{"n_layer": 9, "d_model": 64, "n_head": 1, "n_kv_head": 1, "head_dim": 64, "d_mlp": 512, "vocab_size": 1024, "activation": "tanh_gelu", "norm": "layernorm", "norm_place": "pre", "norm_eps": 1e-05, "positions": "learned", "qk_norm": false, "attn_scale": 0.125, "bias": "all", "tie_embeddings": true, "parallel_block": false, "init": "normal", "init_std_qkv": 0.0225, "init_std_o": 0.00529, "init_std_up": 0.0225, "init_std_down": 0.00529, "optimizer": "soap_variant", "lr": 0.0124, "beta1": 0.95, "beta2": 0.95, "weight_decay": 0.032, "lr_head": 0.0104, "grad_clip": 2.0, "warmup_steps": 200, "schedule": "wsd", "decay_fraction": 0.716, "decay_shape": "linear", "final_lr_fraction": 0.02, "batch_tokens": 65536, "seq_len": 1024, "doc_mask": false, "train_tokens": 132400000, "steps": 2021, "dataset": "wikipedia_en"}
Each number is 128 + 24 x the weight over its row's rms, rounded and kept within 0 to 255. Layers, rows and columns count from 0. Numbers have three digits each. The size before them is the row's rms in percent of the matrix's.

# layer 5 MLP down (transposed), 512x64, rms 0.273, rows 469-511, columns 0-31
092:118136126115084157093171118169145115204112119143109116140137126158080136112134140129123171100123
113:113145147102098131116151107121117128152159111152124103122156117088131106129127092146147146111134
084:122132114136142126092159127083084142122127095131070110121124157129113116118099112105102127097107
107:117131109147161141115123183089120144124104165149105131093128092103163104160117154109158133097141
105:178117100106148106106104123116110151103128126128134134101067183112122112159160130128145178126159
096:167160099137104085126139141146119120120135155127175129121147146104114098083136137126139156116151
098:137092132165113128146134109122117075174137139128147125095146086152130112106151125123102103101083
090:122146113160177133132170102135157134147166106118143092159090139115149108101163144152095115128092
068:123132143128181127123099112145133139122118096108066125122144132102141183121115119114106119132099
107:159109151128105077173113133121099094123178123113096107112122108142097135082155130119122191096097
076:139119157137149125146116125081096139126118089133136097089122150162105132142094137086073160128134
095:135103094104115155143169110098104114127107165156112122120136136124199134091101146114134105121110
106:152111092130111121136139086141123099178113087157132138123169118137153124055096145132123111159127
107:134166092155102153155130127119166127128148138120118152103167115146127167123155126149110103151082
128:124145141130101112086123152148150200149125149149152105144123169136144112155087118149150092155105
093:124072128116119154113098145111123172112174146110126163104151145137140098163143145145114121129134
089:146129112121135185167119102112094165099129125132144122122175132132091122151148117107079167145076
083:144158127097108108128124107179136137111149110120100111121124145102145094139071090067158117121122
080:121146106162127085095139115119127156118103113129101107139127089146155095125074103092109132095120
094:117074122102130128132096088124076147116112105119112116105167110166113154142119092108131153126112
090:106157142123127126101143111131104108150142131152107129115092173142128122118092110128138111183095
108:110141142120171131086140138152154122165091123123179102120111095118146102132145112138067116118107
118:091130115136147127119153143150120117132164114162136134144138138139116154129134127109140096139165
113:169124155184132137116112109179137138101117133139134126113107142132133105131093157108126164116097
093:130122164170134154107109139122141114151119159096091133116155112136116134135118102136134170141141
096:105090115121116126125120122148134112183099128120092111146141111105136137152091115110098097104146
142:134170100132109167126165150149139164142121112112095102084136114083146164129115154115121127162140
116:173148136147122151129156164116127122153131111104106089189137133111081138096126142139151121174140
113:124093174133156132168111136117146098131116157150120103121151151115122157121091130107120132097107
110:126095164142093129117132131088142110097136143141113131136149133105134133111119091107161114101170
076:103146142160130103146121116094100134138136128176119144102190126127104111169111117128133160115119
083:168133147133134144103166113104140136145135105069118099125120128107189119130142121123142140119099
115:088164135114095120096116142104144152117118116137122154121136111081111081144115147182097135089136
099:127145114188131153122159141141136154188131161154133152150150155128149181107086162143122127118137
099:149138099119103139142132131140104098084121094148125164120134149098125140174132105152126120089118
082:166108143139111141107084087130112174096134119106126148166140146161096148128166161146108088134147
133:128140170121137139113162084100117109147125056142112124151129122097107101102168067128101115120117
086:108107079125147119153133140139127112121148136129158093125137159102172167063134113137118139124104
094:108137152160134132147125117119141113107137110141094143160093103136118141132140160123152126154157
083:124136143151122072152150141107110151092168124126132120139077092126110121126110146119113098122137
110:135106090086085123155101137125131139134152125120148124126123138162132134109121141094156144168111
107:116090096117121086166108153121096121128117171129094122143100138115146130115150121127121132072107
092:131140121135137153150155115138114166099152164144131138144150143144199113112119120160133143128140
# layer 5 MLP up, 512x64, rms 0.276, rows 470-511, columns 0-31
114:095133117182138092131094138136123111181114100130143100131148118095104116170155096138153101126152
076:138114110090126126075110140137093129136125125122139126102120169118156165125161148090115076155138
114:116097095123117097110126113067125152093127123157110117125094101187115120130120138159132119152110
086:105106116103122110145156147123111166131152119081123105148164087132159156127131166146139137123112
101:099151115163143169099124109130117085142141097111101138148095115112132126146093134118139097149165
105:130151139155158105150099137156111109168108086087160106132105114142104088143127100118136119117114
087:102158169102162136134108128100118137111126135123124084137045145118090131139126154137158143118138
076:139136088115089149121107127129130096096158136127116089133105111123139145142175106104126139146147
110:139140051101116124121136151148169142153176093098096107122123114102169123163109169140139080116076
074:146141123132114123117114119131124117134096128160151136130063145129140105107093171110093146141138
100:105156166154111146093121104101105104150161139125117116103118147108137121141131174170145121150132
107:149136136114086135125096180125142168116114179113141140151109133108149157155103159139161176137108
100:133140151092150165108109173114087114118090136108151089096113086151151139149098122142146176119171
113:120089093131117147125121154141160160170112116078141139105134172071134100124111125125140139100126
092:116166149126166128126122125152138173111137137145111142087122103141124129150112146104087186125140
092:123101135109120147123131114156105151120100130140146108135140148126075080176140140112122165115166
086:126126190114132102152111135123117136134100136150117115094117134104095158116156143123070140138147
082:159137119119116146131127157101149130166143125076139147115119125142130165108149137167141103148125
105:092106149142145119134149154092102115153125132134130094131130094129133107117128119161102181128152
102:114128149110103055115111129096114104133102105100128081106151135119119135114085107137152104126099
100:117167104113095128115110117120104144130162121142115122154117137124124114100119188125166087142165
107:136147156163137106138106103131147106136121129132113119163105152129105164160096154099152101104131
106:107150086103074082144153125110097140148086127116139141139165119111123142136163136117130148161163
098:123154091095149162106110102153120056164098149115121135126127078107141077107163150114145108120084
093:139137101129134116128116098094144114075151106105131140156155119107068125135113154120139158098122
131:100140110122130117156117158168091078124095133159107114110140103133182138146109135123139096074123
105:132136124152133103126150102143097104166116140120101137146111121118118103126118144102114095143153
108:126116150148108114096095173119156115136085126151118115134073113123166105121124122119097128128128
109:156127107119163125151100118147142145158138089083141103106158140140119123149117174094139132138069
078:088136102071137107143148150154158107107154092169146121128198157133115123148139126144150115135153
090:120157153136091082141151131144132163116130127103134139137169126081151106098117104132112150129156
100:143120135142151149115148134132122123148121156097131071108132139130071177094137136101167126130148
098:137141137084116185117104128142116128107099108114099127151183112113152141137136099127129097078149
094:142141161128099108122176156080163105123168110146133107090131064137129075168125145113162108123129
081:123140176142140108135084115128112155138128144134095098101131164112104097116162129139103154140126
116:124159136149125123121126140137134128146089130148129121137127135104145155108146145098181141115091
094:124176122145108155110136098132136149123111097138081103080148114140146133098129099125102133103099
089:121139097117116147097154118101152091130100128136117162057160119103116126142073162105122108116146
081:137163107121075075142117143153119152143127123119130140142134100106142095138162112136140113142111
112:138147157123132107148099113186147112118152151165097139141076101164134154137093106105111141128125
105:138143187108138159087142092135114126150130151130145134156150128109095137161103153137090126074156
097:134157116136089151135123171102135115159149085118076154135113124119153096098147145175129167103133